config.toml
n_layer = 11
d_model = 128
n_head = 2
n_kv_head = 2
head_dim = 64
d_mlp = 512
vocab_size = 8192
activation = "squared_relu"
norm = "rmsnorm"
norm_place = "pre"
norm_eps = 1e-06
positions = "rope"
rope_base = 2780.0
rope_fraction = 0.5
qk_norm = false
attn_scale = 0.125
bias = "none"
tie_embeddings = "early"
parallel_block = false
extras = ["local attention windows", "gated attention", "value embeddings", "hashed n-gram embeddings", "a smear gate", "short convolutions", "an embedding shortcut", "learned residual scales", "capped logits"]
init = "uniform"
init_std_qkv = 0.034
init_std_o = 0.0
init_std_up = 0.034
init_std_down = 0.0
optimizer = "adamw"
lr = 0.00283
beta1 = 0.9
beta2 = 0.99
weight_decay = 0.051
lr_head = 0.0162
grad_clip = 1.0
warmup_steps = 599
schedule = "wsd"
decay_fraction = 0.84
decay_shape = "linear"
final_lr_fraction = 0.0
batch_tokens = [8192, 16384, 24576]
seq_len = 4096
doc_mask = true
train_tokens = 117300000
steps = 8048
dataset = "wikipedia_en"
Each number is 50 + 10 x the weight over its row's rms, rounded and kept within 0 to 99. Layers, rows and columns count from 0. The size before them is the row's rms in percent of the matrix's.

# up: layer 4 MLP up, 512x128, rms 0.151, rows 410-436, columns 0-127
# down: layer 4 MLP down (transposed), 512x128, rms 0.145, rows 410-436, columns 0-127
up410 100:61 53 45 41 46 60 66 42 47 38 45 51 44 41 38 69 54 36 47 53 61 46 52 51 29 39 40 39 43 40 65 52 57 42 58 34 46 58 63 65 43 50 58 54 30 44 36 43 50 48 50 62 60 61 41 61 63 43 67 32 45 31 57 46 64 47 45 73 35 62 37 61 36 51 48 42 50 51 52 62 63 61 54 53 50 71 55 42 59 47 47 37 43 49 54 56 53 37 50 50 61 53 43 50 15 54 48 49 54 44 66 49 41 49 67 52 33 66 43 53 44 52 42 45 43 38 47 58
down410 098:29 53 56 61 50 38 67 40 49 57 51 26 41 49 58 49 54 34 40 57 30 37 49 52 48 45 63 32 45 31 38 49 65 51 63 49 70 38 47 60 45 64 73 52 45 54 43 67 51 54 50 49 55 57 55 45 45 47 57 58 36 67 47 54 62 46 70 53 56 31 66 45 38 46 45 38 49 59 60 47 50 57 63 45 50 52 73 56 49 53 40 52 46 50 41 60 59 38 60 39 55 59 32 48 42 79 59 51 52 39 48 55 45 47 62 51 35 48 51 53 50 62 58 49 63 60 47 55
up411 099:54 49 37 48 44 72 54 42 34 38 56 53 47 57 58 34 56 49 57 62 45 51 42 49 60 43 68 40 40 42 40 58 44 64 49 43 35 56 63 42 69 39 56 54 29 53 49 55 62 55 39 42 59 52 47 54 63 37 60 59 58 57 69 49 61 60 48 40 54 54 53 26 56 20 68 60 55 70 58 42 38 50 58 54 45 66 54 46 51 50 41 48 60 42 46 35 49 53 48 55 52 50 72 56 42 33 52 49 43 44 45 53 42 54 52 37 53 68 38 57 33 44 31 49 67 53 48 42
down411 100:30 37 29 75 49 36 48 36 69 62 44 52 46 50 50 57 40 58 48 50 61 56 50 40 35 37 51 63 40 42 40 61 63 55 59 49 40 51 52 65 38 63 43 42 53 51 36 47 35 30 54 50 41 54 56 64 47 66 56 50 42 47 37 50 37 52 52 49 36 56 49 51 52 64 53 43 52 57 39 36 46 45 56 30 46 72 31 50 47 49 80 67 65 53 50 46 57 52 43 55 38 30 57 47 50 49 76 64 51 45 51 47 43 50 50 45 58 41 39 49 48 59 45 54 50 61 50 51
up412 091:62 47 57 34 66 60 47 61 45 52 48 72 44 46 46 57 66 39 71 63 67 47 48 46 60 66 45 57 45 63 49 60 53 52 32 43 52 27 46 48 31 33 37 57 50 50 36 40 35 53 59 56 57 59 48 51 47 59 54 39 53 55 48 52 59 57 62 61 52 61 46 46 50 64 79 38 49 63 39 66 63 52 61 43 52 52 50 57 51 49 61 40 43 50 70 44 59 43 56 52 39 46 34 50 37 48 36 51 52 58 48 42 54 41 42 49 64 44 22 37 48 56 64 65 53 48 42 48
down412 098:35 43 45 42 52 71 46 44 45 40 61 31 47 43 45 30 42 34 38 40 34 61 47 52 56 40 63 40 46 40 52 44 63 46 51 63 58 64 55 50 59 67 58 42 47 47 42 56 58 51 53 60 53 48 37 42 46 62 47 79 40 41 48 61 56 51 43 32 46 48 46 64 54 53 30 56 40 42 61 56 39 36 37 52 35 41 47 68 45 45 40 50 51 48 31 62 59 47 55 50 36 59 42 34 55 37 59 49 37 54 53 29 42 46 61 57 32 57 41 57 50 47 58 47 61 44 74 46
up413 102:49 36 53 40 56 43 35 59 58 58 54 43 45 47 42 55 53 46 67 50 52 48 57 34 61 43 26 41 46 47 64 45 50 46 70 45 50 51 47 52 59 49 35 48 38 58 29 53 44 30 68 39 39 52 37 46 58 59 72 47 66 50 51 32 54 64 50 68 57 67 41 42 53 45 68 41 64 67 59 47 51 44 44 39 49 38 52 52 57 43 54 60 60 29 61 46 42 58 50 44 66 57 54 57 47 28 52 45 55 50 75 48 49 46 58 34 58 48 51 51 45 50 31 54 33 49 43 62
down413 094:05 44 36 36 52 66 34 47 46 49 62 48 46 59 44 42 60 30 65 57 24 65 60 52 65 48 60 58 34 53 51 66 61 43 53 54 56 39 51 64 50 65 39 50 53 39 42 56 63 51 49 47 58 36 59 51 42 42 58 39 44 63 54 49 68 55 64 52 41 50 46 45 59 53 47 54 60 37 39 51 54 50 45 50 44 42 37 46 52 42 48 59 57 59 52 46 46 57 42 42 47 41 43 54 70 52 50 49 43 69 44 49 62 42 55 45 39 51 73 43 51 50 58 61 59 36 60 58
up414 105:57 48 45 66 47 58 41 48 38 44 53 36 24 54 51 58 67 48 47 45 54 47 64 39 46 48 52 70 50 47 59 36 55 61 51 50 48 60 40 67 64 66 52 43 54 53 57 52 49 54 29 37 66 61 40 46 69 52 40 47 62 44 56 45 61 48 43 50 46 71 20 51 34 40 41 39 55 33 53 53 50 36 62 41 42 65 42 36 32 46 56 62 53 47 48 55 49 51 37 52 60 63 58 44 52 47 45 40 33 47 44 49 34 51 42 22 43 44 42 47 41 43 40 60 57 45 38 51
down414 106:39 57 55 66 38 51 58 44 54 65 53 45 37 56 59 59 53 43 34 71 45 57 52 48 57 61 32 51 57 58 46 41 44 43 57 52 44 55 76 54 34 44 61 32 61 48 69 53 47 47 44 43 47 50 45 53 47 51 45 26 55 55 40 64 40 56 53 56 50 55 42 50 55 49 46 36 52 37 45 66 61 62 61 32 56 51 61 65 39 62 45 42 55 52 34 39 49 41 58 37 52 68 56 50 65 43 56 58 47 39 61 42 33 61 47 56 40 28 39 44 56 55 70 42 53 55 36 75
up415 104:59 43 63 40 54 50 68 60 66 46 68 51 55 44 47 60 59 55 41 43 50 52 50 49 34 53 68 49 64 40 57 40 35 55 59 49 56 54 54 49 46 63 32 40 36 64 35 49 59 39 61 48 49 62 43 41 70 34 38 65 62 63 52 57 44 45 44 37 44 46 43 50 35 20 50 35 48 59 41 18 50 50 48 48 51 46 59 32 38 63 39 53 44 55 60 58 44 48 47 48 31 55 52 41 38 58 53 35 48 61 40 46 50 69 45 49 57 54 44 57 46 46 51 51 53 60 44 67
down415 102:35 41 53 39 51 48 51 60 51 24 46 71 44 54 47 39 52 49 43 38 48 56 47 44 45 38 58 55 63 61 51 34 55 44 38 42 53 41 46 58 53 69 50 52 58 75 43 58 47 58 53 49 51 48 37 45 44 47 39 59 50 43 48 69 38 66 51 37 40 54 53 45 72 55 46 60 52 57 43 53 55 33 34 42 56 47 40 45 32 51 29 58 30 44 24 36 48 37 56 56 44 59 46 58 56 53 35 60 39 51 42 59 70 62 53 54 57 51 45 64 51 50 43 63 45 51 48 77
up416 090:52 50 43 29 59 44 53 43 70 58 62 57 47 54 60 40 54 62 57 75 62 40 60 34 63 43 50 46 44 49 71 36 51 35 56 45 55 65 62 57 37 30 58 59 41 35 53 55 62 54 42 43 34 49 41 51 62 58 63 38 32 65 65 39 45 51 57 50 51 63 50 51 41 50 52 45 50 53 39 50 63 59 49 20 46 53 40 45 44 40 46 38 43 51 49 50 57 49 34 38 47 76 48 31 56 57 42 46 69 43 54 56 35 54 39 62 44 49 47 58 48 48 51 50 42 48 38 51
down416 090:39 43 63 65 51 45 49 39 46 55 48 60 47 54 44 58 43 37 51 56 57 56 61 45 53 67 35 37 45 53 71 52 53 37 62 47 39 45 50 50 48 22 53 51 56 49 52 38 40 50 55 48 41 52 46 45 75 61 56 56 33 54 54 57 39 45 53 33 44 61 51 54 61 51 42 37 53 39 54 42 61 54 44 55 50 74 68 39 61 45 44 20 73 49 46 50 55 52 64 33 60 44 45 47 55 50 62 55 50 60 45 69 53 47 28 57 49 71 61 55 57 67 55 54 57 49 53 64
up417 093:56 55 64 36 33 45 41 71 39 40 40 42 53 40 52 34 46 52 56 58 40 36 38 47 46 60 60 57 52 46 62 53 54 57 46 43 55 54 64 39 54 41 40 54 35 42 29 52 70 51 38 54 57 58 65 54 62 37 64 56 67 42 39 47 75 82 62 56 53 44 45 39 62 31 55 54 52 43 41 51 48 37 52 55 56 49 53 44 51 35 55 46 47 33 53 43 58 49 52 59 53 48 61 57 55 52 36 53 50 59 46 52 43 43 41 35 68 41 50 64 49 33 47 36 48 39 29 58
down417 092:46 61 28 45 61 55 40 53 71 30 44 59 45 39 58 58 33 55 66 64 46 63 50 59 54 55 59 59 45 59 46 43 61 49 57 25 66 45 45 50 49 61 50 56 42 63 44 51 51 46 51 57 64 53 48 55 57 41 39 48 63 49 58 54 40 43 47 49 52 48 45 52 56 38 50 44 50 36 54 36 52 57 54 38 41 57 56 70 48 47 52 19 44 38 41 60 57 37 79 60 69 53 33 52 55 56 56 53 39 44 38 54 66 46 52 73 57 38 40 53 53 52 51 30 42 49 46 58
up418 079:77 61 71 52 47 48 62 46 48 63 49 40 50 56 48 63 65 66 53 62 41 33 38 56 58 41 51 36 63 39 52 34 44 48 37 53 44 42 50 60 42 45 34 50 60 52 46 43 68 48 57 44 54 66 67 45 46 46 52 41 76 43 31 48 39 47 40 57 35 53 52 54 46 52 38 57 32 36 62 40 51 55 53 64 54 61 75 47 51 45 48 58 49 64 49 34 53 54 35 46 62 40 72 65 45 52 55 52 47 41 54 53 54 42 42 55 47 46 49 35 51 52 46 57 34 61 36 64
down418 085:37 35 48 37 67 50 33 48 41 43 55 50 40 21 40 26 40 47 77 38 42 45 49 46 57 46 32 55 36 48 51 56 68 50 48 55 57 42 48 40 52 57 57 62 51 33 59 41 59 54 47 46 60 38 51 49 59 39 36 61 54 47 43 39 62 48 53 46 51 46 50 41 50 46 54 28 43 32 57 53 44 47 53 59 36 59 52 54 50 64 65 65 48 52 50 49 60 56 57 47 40 48 43 45 55 60 55 45 63 50 32 84 31 45 59 31 50 46 47 56 45 52 52 50 39 49 60 57
up419 106:65 45 51 58 41 55 51 46 46 45 42 54 30 56 44 47 39 54 36 55 43 53 39 49 32 57 39 47 49 51 54 44 47 54 48 70 39 60 61 38 44 57 44 47 47 56 58 52 47 51 74 30 31 55 45 45 55 38 56 49 38 57 49 31 66 46 48 41 58 52 38 61 35 32 41 67 51 42 31 46 45 42 61 59 48 54 54 35 61 62 48 41 65 45 63 53 44 38 54 46 49 48 65 31 61 40 60 48 57 65 50 55 36 66 54 52 44 46 30 70 49 61 38 36 35 48 46 27
down419 112:58 47 51 53 40 53 43 49 38 72 53 47 40 23 46 57 59 56 50 50 52 64 59 46 45 47 59 55 61 66 64 53 38 53 51 45 42 56 59 41 54 33 41 45 53 33 48 59 48 61 49 52 43 59 56 45 63 39 36 70 40 55 47 35 53 58 67 51 35 59 56 70 68 55 55 57 36 49 53 61 47 37 32 56 55 47 63 55 40 59 32 49 54 44 29 46 55 64 54 52 68 56 55 57 44 29 52 47 56 62 39 36 70 52 59 67 39 50 53 62 43 56 47 55 51 66 40 32
up420 099:56 26 60 39 49 57 45 43 47 73 58 49 30 45 58 59 52 50 74 41 55 42 51 54 63 57 45 52 56 67 47 49 40 57 49 35 49 70 52 60 71 42 49 50 47 59 51 63 66 47 54 49 52 47 41 58 59 65 37 42 62 50 42 50 56 64 55 54 54 56 59 42 56 43 54 63 49 51 42 63 53 24 49 30 60 57 68 42 35 37 50 60 70 55 52 48 39 42 56 39 44 44 66 65 53 55 42 27 48 52 48 57 47 46 38 40 56 38 46 45 42 49 62 28 43 53 45 58
down420 098:54 62 54 51 48 26 32 53 44 45 54 35 61 53 46 60 31 49 37 54 37 54 56 43 54 62 57 53 45 61 59 48 30 36 47 43 43 75 49 60 68 35 42 30 49 35 57 47 55 53 63 66 47 48 42 54 50 37 44 53 76 74 60 33 41 47 38 48 51 58 68 53 39 28 53 61 60 31 45 59 48 49 51 43 52 66 65 46 51 46 49 46 52 42 57 60 42 45 46 41 46 31 53 58 32 48 43 42 47 53 49 60 41 41 51 39 46 54 42 66 44 58 50 54 42 53 52 59
up421 099:58 64 53 57 46 66 77 49 55 66 62 39 41 36 38 59 58 54 53 35 63 48 62 54 54 37 63 41 45 68 41 42 57 47 60 45 45 56 43 52 60 55 47 58 38 53 65 42 58 58 57 63 53 47 42 54 43 36 50 41 49 44 52 50 58 61 52 34 42 47 49 36 29 45 48 34 55 57 44 27 56 54 39 61 48 55 59 55 38 44 43 44 33 38 75 32 38 44 49 64 41 51 51 57 55 48 57 48 37 38 51 34 66 47 60 44 56 43 38 55 43 46 67 67 61 68 51 43
down421 103:33 50 41 51 46 48 49 50 37 54 64 50 56 58 46 48 44 39 43 50 64 62 54 38 67 60 33 48 56 49 53 58 52 51 57 51 63 61 54 51 57 55 35 43 39 53 70 45 65 69 57 56 54 48 57 66 48 39 54 53 25 58 48 58 63 52 58 54 45 49 51 42 56 45 72 48 46 41 42 59 60 50 38 32 43 56 61 58 33 65 56 57 29 66 62 41 46 56 68 46 49 49 70 26 62 69 58 69 49 47 49 52 60 55 42 44 59 42 36 43 40 46 46 64 62 58 46 67
up422 098:55 32 53 50 77 68 64 63 73 56 64 50 28 65 58 40 45 60 61 70 37 45 38 47 67 49 52 44 47 60 42 59 33 62 43 45 65 45 56 54 46 32 50 60 54 42 50 35 51 60 38 57 61 68 49 46 55 40 51 30 49 41 49 47 53 44 46 47 49 55 39 49 64 52 58 61 58 61 67 55 55 51 54 44 59 60 32 57 51 49 50 50 45 46 48 47 29 59 39 63 50 53 64 55 48 57 68 44 46 37 72 50 42 42 50 58 37 50 50 62 42 61 33 46 49 45 46 53
down422 097:29 37 28 59 39 53 65 51 45 44 43 62 52 58 42 53 57 28 40 42 68 40 58 44 51 52 47 52 44 35 45 47 37 33 55 55 42 37 18 48 55 48 55 62 72 65 63 60 36 49 45 38 52 51 45 44 47 43 70 51 65 58 41 53 53 41 58 46 38 48 47 47 44 39 40 52 43 54 44 59 53 50 40 54 61 48 52 68 44 53 44 48 42 52 54 55 33 43 54 59 55 33 46 44 61 51 52 43 43 60 64 32 46 45 33 45 28 58 52 50 45 50 51 43 29 64 60 64
up423 100:51 50 48 49 45 47 42 46 62 58 55 43 62 41 44 53 54 58 47 63 54 51 42 52 59 47 65 52 60 80 45 62 56 45 42 64 51 51 59 44 40 54 35 52 48 35 59 58 39 43 44 38 39 51 42 57 56 54 66 42 45 39 58 46 50 35 50 29 48 57 43 36 52 53 46 43 78 48 34 53 52 35 53 63 61 37 46 57 53 39 45 69 70 48 61 66 42 67 40 42 57 51 67 50 32 39 31 50 47 47 65 48 52 52 54 44 57 30 46 56 41 29 57 45 34 69 43 47
down423 099:39 54 45 61 51 45 54 57 53 62 52 34 35 48 49 49 46 58 47 34 45 48 55 43 58 51 77 54 54 47 42 66 43 51 55 59 64 46 46 38 49 63 43 61 60 49 45 60 17 40 64 49 63 61 58 66 48 58 53 39 39 64 52 51 42 56 36 61 45 54 55 59 51 37 43 58 55 45 42 31 26 58 72 51 34 59 25 60 62 35 49 37 63 50 48 41 65 53 56 44 55 51 53 52 44 44 50 47 34 68 69 49 55 43 62 59 47 44 47 39 43 44 53 44 49 54 64 62
up424 098:52 40 47 35 52 35 48 62 57 51 52 63 56 45 42 55 25 60 49 56 66 36 63 62 47 45 38 56 42 58 49 49 53 56 59 44 51 55 68 43 63 50 61 57 52 34 62 46 41 50 61 48 69 46 45 60 73 48 59 71 56 53 56 41 63 45 41 64 50 59 47 44 60 23 58 45 56 60 49 56 61 45 65 41 60 52 39 56 53 46 60 75 51 43 47 48 42 59 32 60 36 66 41 44 42 52 48 44 48 48 39 50 36 70 35 24 49 52 52 60 50 61 40 44 45 60 44 54
down424 097:27 47 40 38 57 46 35 60 58 39 48 42 42 52 54 40 47 57 46 56 50 64 55 46 71 74 51 51 56 51 38 63 49 72 48 36 43 45 49 46 57 50 50 66 37 49 61 53 51 62 65 58 53 38 40 37 35 42 49 74 61 54 55 65 49 44 51 35 43 56 56 48 64 44 49 75 45 60 46 53 43 62 47 43 55 25 42 37 58 52 52 46 38 49 48 69 73 41 47 53 44 47 35 49 52 63 72 54 51 54 44 51 42 68 42 35 44 41 63 52 63 51 54 45 49 56 58 53
up425 091:69 51 58 55 44 51 61 43 36 58 49 52 54 46 58 59 55 62 47 57 45 56 49 53 54 35 67 42 58 65 57 36 52 58 42 60 54 48 48 51 42 32 55 53 54 42 56 40 50 44 52 57 37 51 57 36 41 50 52 40 36 26 55 32 49 58 39 63 44 36 29 49 40 38 40 64 51 44 57 56 46 47 60 53 51 61 46 61 50 37 38 50 74 23 50 45 61 55 63 40 47 40 63 52 56 47 45 49 26 71 37 50 51 48 47 31 71 59 40 58 53 44 43 57 49 26 50 43
down425 094:44 48 40 34 66 57 38 47 48 61 45 47 56 48 63 33 53 58 48 54 49 69 56 56 38 57 42 51 58 39 43 62 60 47 43 53 52 45 33 40 42 38 54 60 50 47 65 46 48 43 46 60 52 61 73 42 32 40 51 45 45 39 52 37 51 59 62 54 50 37 57 26 61 44 56 64 48 48 64 42 47 38 48 55 53 44 57 59 34 79 36 59 53 50 37 53 55 51 57 69 71 44 57 50 41 72 55 68 55 64 35 63 47 49 33 58 56 52 45 57 51 62 40 49 54 31 58 49
up426 101:57 36 41 43 51 49 66 61 44 67 45 37 35 43 46 31 35 51 49 55 57 58 46 35 45 53 52 54 51 62 50 45 53 53 41 39 53 90 59 52 51 56 46 40 40 53 55 54 49 57 51 54 51 50 57 74 47 52 44 34 36 33 56 34 56 55 38 35 54 59 41 55 33 45 51 46 58 48 33 62 47 25 44 54 43 43 42 63 50 22 71 55 54 52 57 36 44 45 56 49 53 50 51 47 42 62 49 37 51 50 62 33 37 40 40 55 48 40 36 56 57 40 43 56 52 59 44 49
down426 099:07 53 47 50 65 49 25 59 54 59 38 53 51 58 37 38 49 55 46 28 41 52 56 67 72 52 41 52 52 58 59 30 38 62 48 47 47 39 47 53 57 52 49 58 54 43 67 73 46 68 50 56 53 46 57 36 45 56 40 54 65 40 44 48 56 35 63 51 37 43 51 60 45 66 46 56 47 48 50 56 61 65 61 44 44 62 66 53 46 56 38 46 52 43 43 52 49 46 51 35 59 64 71 49 47 54 52 49 62 41 41 41 57 53 42 45 41 52 47 57 52 59 64 48 40 52 41 41
up427 095:59 38 59 64 59 62 62 52 49 59 66 60 57 56 53 30 40 61 60 65 66 50 44 54 53 62 42 53 62 61 46 57 44 39 61 45 54 55 55 70 48 54 44 69 39 49 57 60 44 55 58 40 56 56 34 51 61 34 63 59 42 42 51 61 41 42 30 37 46 50 62 52 32 53 60 57 76 60 49 37 46 48 48 53 35 51 52 57 65 49 47 40 67 69 54 45 31 47 53 54 51 59 61 56 41 43 61 49 45 63 65 42 44 51 77 51 57 39 40 53 39 52 64 55 46 39 44 60
down427 097:29 49 52 66 41 32 50 43 50 45 63 43 30 46 57 62 28 51 50 53 55 59 43 56 48 67 55 53 39 57 47 47 62 43 75 35 57 58 51 59 34 49 32 58 45 47 67 35 55 55 63 40 75 49 52 52 49 46 42 51 29 66 49 60 37 56 53 51 42 54 63 57 39 44 44 64 60 33 46 54 54 46 49 62 50 47 62 45 57 54 50 58 41 49 54 42 39 42 50 62 34 37 44 61 40 48 42 52 43 77 63 50 44 42 43 39 45 41 61 49 52 49 38 65 57 39 60 57
up428 099:59 67 61 33 39 58 42 48 63 47 63 56 48 55 54 37 58 54 49 32 51 76 50 54 50 34 40 47 49 53 55 44 35 44 49 65 53 49 41 59 60 40 52 43 54 51 41 37 40 59 55 51 47 68 38 47 47 40 62 52 33 54 43 22 54 54 50 48 48 39 37 60 40 38 72 37 51 58 53 69 35 43 51 51 64 44 52 56 43 48 45 58 42 39 48 53 44 59 32 61 40 75 47 59 33 54 43 41 59 44 52 60 33 40 46 45 52 54 47 37 54 42 61 46 71 64 38 39
down428 101:42 58 55 47 53 51 51 46 40 65 47 35 42 38 30 61 68 44 46 54 43 69 48 61 50 58 38 56 47 61 62 51 64 55 74 55 49 46 17 59 49 49 55 37 44 48 57 46 58 61 67 61 38 60 58 49 54 33 58 50 54 36 42 37 62 62 54 49 49 52 53 61 49 65 40 43 40 48 67 64 29 50 47 51 42 36 57 41 47 35 46 59 45 54 44 55 49 37 24 47 49 46 36 29 41 42 50 59 49 36 49 64 50 57 40 54 35 58 60 46 58 51 49 37 47 60 47 59
up429 106:53 48 45 37 33 54 38 71 55 44 51 53 49 50 43 38 60 34 58 59 45 32 49 60 61 44 45 47 43 48 60 41 65 39 57 53 59 53 52 76 38 34 53 52 64 40 50 56 52 50 52 40 44 62 65 54 48 44 43 63 72 60 56 31 58 76 46 61 40 57 53 47 47 31 55 52 72 66 40 38 52 49 46 26 47 54 69 31 41 64 59 52 44 41 56 66 40 58 67 64 48 54 55 54 52 58 40 45 59 44 57 41 41 49 54 40 56 49 42 59 43 37 51 43 48 49 48 60
down429 104:41 39 45 51 43 40 55 65 58 49 42 58 32 41 67 46 50 43 63 46 35 47 62 47 39 52 64 37 38 58 66 51 51 50 68 43 65 37 49 72 46 68 56 42 36 54 56 70 65 54 37 56 65 45 40 75 60 38 58 75 51 53 53 58 45 46 57 48 49 47 42 41 51 33 45 35 51 59 62 59 39 49 48 43 37 49 44 62 51 62 68 45 48 49 49 56 49 53 52 58 47 56 37 47 59 46 43 59 39 39 50 28 64 45 57 46 48 75 44 46 61 47 47 61 54 42 55 39
up430 104:64 42 48 53 43 47 73 62 52 75 58 54 55 53 45 52 32 62 61 39 72 57 50 54 69 54 50 67 58 52 56 33 69 43 53 36 32 60 52 46 50 70 65 51 52 53 63 56 54 55 58 55 55 41 61 39 37 46 57 33 42 48 55 48 39 53 58 62 50 56 53 62 43 42 49 43 49 39 53 39 54 50 48 55 65 43 35 71 45 56 49 56 37 45 63 43 56 71 38 46 51 53 44 50 53 72 40 55 45 45 61 52 39 42 37 56 44 39 43 68 42 41 55 53 66 50 32 60
down430 104:39 47 31 47 58 52 55 42 24 57 46 36 41 50 50 47 49 55 49 35 42 43 52 38 49 52 54 69 68 61 56 57 46 64 39 48 48 51 53 53 59 56 62 50 47 42 59 61 55 36 56 53 61 54 53 39 46 60 54 50 34 60 33 45 36 34 49 64 48 62 68 59 44 61 46 38 43 48 48 44 42 36 64 45 53 61 42 28 52 32 55 66 42 58 43 48 57 64 48 33 59 51 68 49 47 55 38 51 55 63 69 52 43 63 63 54 35 54 48 67 47 38 46 52 64 60 30 30
up431 103:63 44 68 48 48 58 50 52 53 45 70 57 49 51 51 60 59 45 51 51 58 63 54 60 53 38 46 54 50 55 72 43 40 54 51 79 43 49 58 38 36 43 63 41 45 46 61 30 61 55 51 47 67 53 47 56 61 45 63 44 49 67 53 53 64 53 39 48 55 43 56 50 25 47 46 62 64 46 44 51 63 52 36 66 38 42 51 48 55 75 75 49 35 53 56 43 72 35 49 38 56 45 45 44 54 47 60 42 55 38 41 50 45 54 30 34 31 53 48 48 47 39 47 52 59 38 36 46
down431 106:45 59 36 55 37 52 58 48 62 63 63 44 26 27 58 54 56 52 39 50 48 51 50 38 51 42 66 53 49 53 57 48 43 61 29 47 60 40 49 58 59 45 58 48 42 36 58 52 61 59 47 48 61 54 62 61 50 40 49 47 68 71 47 56 55 50 49 49 49 59 64 49 44 45 41 43 37 60 46 25 45 49 60 62 49 30 45 41 22 61 46 40 65 58 56 63 68 46 45 51 59 46 38 56 51 34 63 43 42 40 58 46 37 58 55 31 44 50 55 28 58 55 65 65 55 38 50 57
up432 112:54 51 40 19 48 64 43 63 59 65 50 59 55 58 50 43 43 50 50 60 57 56 51 52 62 50 30 66 52 72 48 61 48 64 48 41 39 52 52 50 54 56 51 67 42 48 43 76 35 39 55 52 45 49 38 51 59 58 61 27 65 45 57 52 49 55 58 43 52 53 49 30 43 34 53 58 69 45 60 32 56 44 56 56 65 48 33 49 58 63 56 46 53 56 58 45 45 51 32 65 43 65 36 44 50 46 59 44 50 45 59 60 34 49 63 43 59 55 47 56 49 50 47 35 59 55 24 58
down432 106:43 42 46 48 46 54 40 47 51 57 29 58 42 71 52 51 43 51 66 53 43 45 43 66 47 52 64 42 44 46 55 42 49 44 41 31 53 29 31 60 46 59 67 57 54 49 55 52 35 61 54 72 56 56 40 40 38 53 37 48 37 64 40 66 53 52 45 57 65 47 58 39 53 68 50 61 52 43 46 69 46 65 30 59 47 49 38 49 48 42 44 50 43 52 37 53 56 32 46 62 44 54 35 49 60 38 67 65 51 55 48 72 56 53 52 60 36 50 84 52 57 47 46 47 45 51 47 55
up433 095:54 54 62 44 55 63 53 63 45 45 45 66 35 59 55 65 47 56 54 44 58 47 33 39 45 38 43 56 40 49 45 48 60 64 56 38 54 61 59 44 36 30 67 58 54 52 55 44 54 51 57 58 40 43 54 63 65 55 58 31 47 40 53 36 41 63 37 64 53 38 56 57 56 46 50 63 79 58 39 57 54 56 60 45 33 28 54 43 51 59 68 67 50 39 73 41 33 57 47 67 65 53 52 57 49 52 39 48 68 61 41 47 44 65 50 60 57 44 50 47 48 39 39 65 46 48 49 56
down433 096:25 50 50 36 59 57 64 65 51 59 32 61 59 56 48 44 39 43 26 29 37 53 40 39 44 67 60 45 55 56 49 62 45 39 37 54 35 53 60 39 61 58 54 49 46 63 51 57 56 68 47 57 60 44 34 49 52 48 49 45 59 73 36 64 48 51 58 48 49 44 46 54 61 35 34 66 56 74 56 66 45 61 40 44 51 52 59 53 54 36 53 53 47 33 60 55 60 51 46 35 36 40 41 52 62 54 63 67 47 58 43 43 62 45 51 42 42 64 49 45 58 52 37 57 40 54 52 48
up434 097:63 32 56 37 37 57 59 46 36 55 50 62 55 46 48 44 39 63 40 44 69 63 45 61 54 51 55 29 51 52 58 29 54 63 42 52 51 50 67 36 70 56 49 52 60 46 49 49 35 47 49 50 48 35 58 52 66 43 48 42 54 41 44 41 39 44 46 48 64 40 35 52 53 44 56 36 43 58 47 61 54 57 44 71 59 51 27 66 44 55 37 60 79 51 57 52 46 35 34 51 61 52 39 37 46 52 58 52 30 36 52 45 43 43 49 55 41 47 52 47 35 42 57 51 42 37 36 67
down434 099:46 38 45 43 48 44 43 44 30 26 54 43 53 46 60 65 34 57 30 51 60 62 45 56 56 52 62 56 47 48 42 44 31 68 43 61 39 57 61 40 55 53 57 48 40 42 49 53 63 52 49 46 52 58 46 35 50 58 49 51 56 61 54 58 48 44 56 52 60 40 49 55 49 61 46 61 50 38 52 67 57 41 46 53 52 58 63 43 26 54 43 55 53 62 51 35 73 32 54 42 65 57 34 59 47 67 54 36 30 49 47 47 39 39 52 62 40 40 63 38 51 43 54 28 38 59 24 55
up435 095:66 56 42 57 47 54 53 52 59 59 42 68 64 63 41 50 48 60 35 45 50 56 55 62 61 42 50 54 62 52 43 64 49 51 59 59 49 51 63 54 55 39 47 45 46 59 43 43 37 62 39 40 46 37 48 57 70 65 52 38 49 57 35 52 49 49 47 74 34 53 54 44 42 26 41 45 73 45 61 41 40 44 57 31 48 34 32 55 64 44 51 69 63 50 52 40 27 68 55 53 48 51 53 50 50 64 66 41 50 36 43 48 56 58 49 60 61 43 18 54 49 51 42 53 58 53 53 49
down435 099:52 44 46 71 57 43 56 52 53 50 51 62 48 53 44 64 49 48 40 57 32 64 22 50 73 53 50 71 56 42 38 49 42 59 33 69 47 29 32 44 48 45 61 46 45 63 55 49 42 65 36 51 47 73 51 47 42 45 45 47 48 54 30 68 53 49 54 50 46 52 45 43 62 49 39 41 36 41 56 59 53 42 43 66 55 42 46 38 28 33 50 57 58 64 56 41 45 44 59 33 57 54 54 54 54 44 45 40 58 31 34 49 55 63 49 46 65 45 67 42 43 50 42 48 57 50 61 47
up436 089:60 36 61 51 55 48 74 60 43 59 57 47 58 56 50 56 49 50 56 52 55 47 50 48 46 47 69 60 51 83 62 40 41 48 48 50 44 61 50 48 60 49 50 48 61 39 31 55 62 49 35 53 57 57 57 49 48 55 39 35 58 48 36 48 46 53 58 73 53 41 50 51 44 46 60 74 52 31 50 35 39 48 45 53 42 35 56 61 54 73 36 47 57 48 59 33 67 59 31 36 67 61 53 35 64 45 51 37 54 49 40 39 44 60 39 67 51 45 50 30 49 50 42 43 49 62 45 52
down436 092:37 51 47 45 51 61 49 54 37 53 52 57 46 31 55 51 53 54 58 46 44 67 66 50 33 50 51 52 45 70 45 63 58 57 57 59 56 49 41 59 53 42 49 45 49 62 36 46 67 53 54 41 40 55 54 55 44 54 37 75 53 56 47 58 48 47 46 62 60 47 37 44 48 68 43 64 43 38 54 58 37 12 59 41 54 27 43 53 55 43 47 26 62 47 39 61 56 62 55 55 64 36 65 41 31 54 52 49 52 63 56 69 44 52 54 45 59 47 59 45 49 52 34 45 35 58 40 65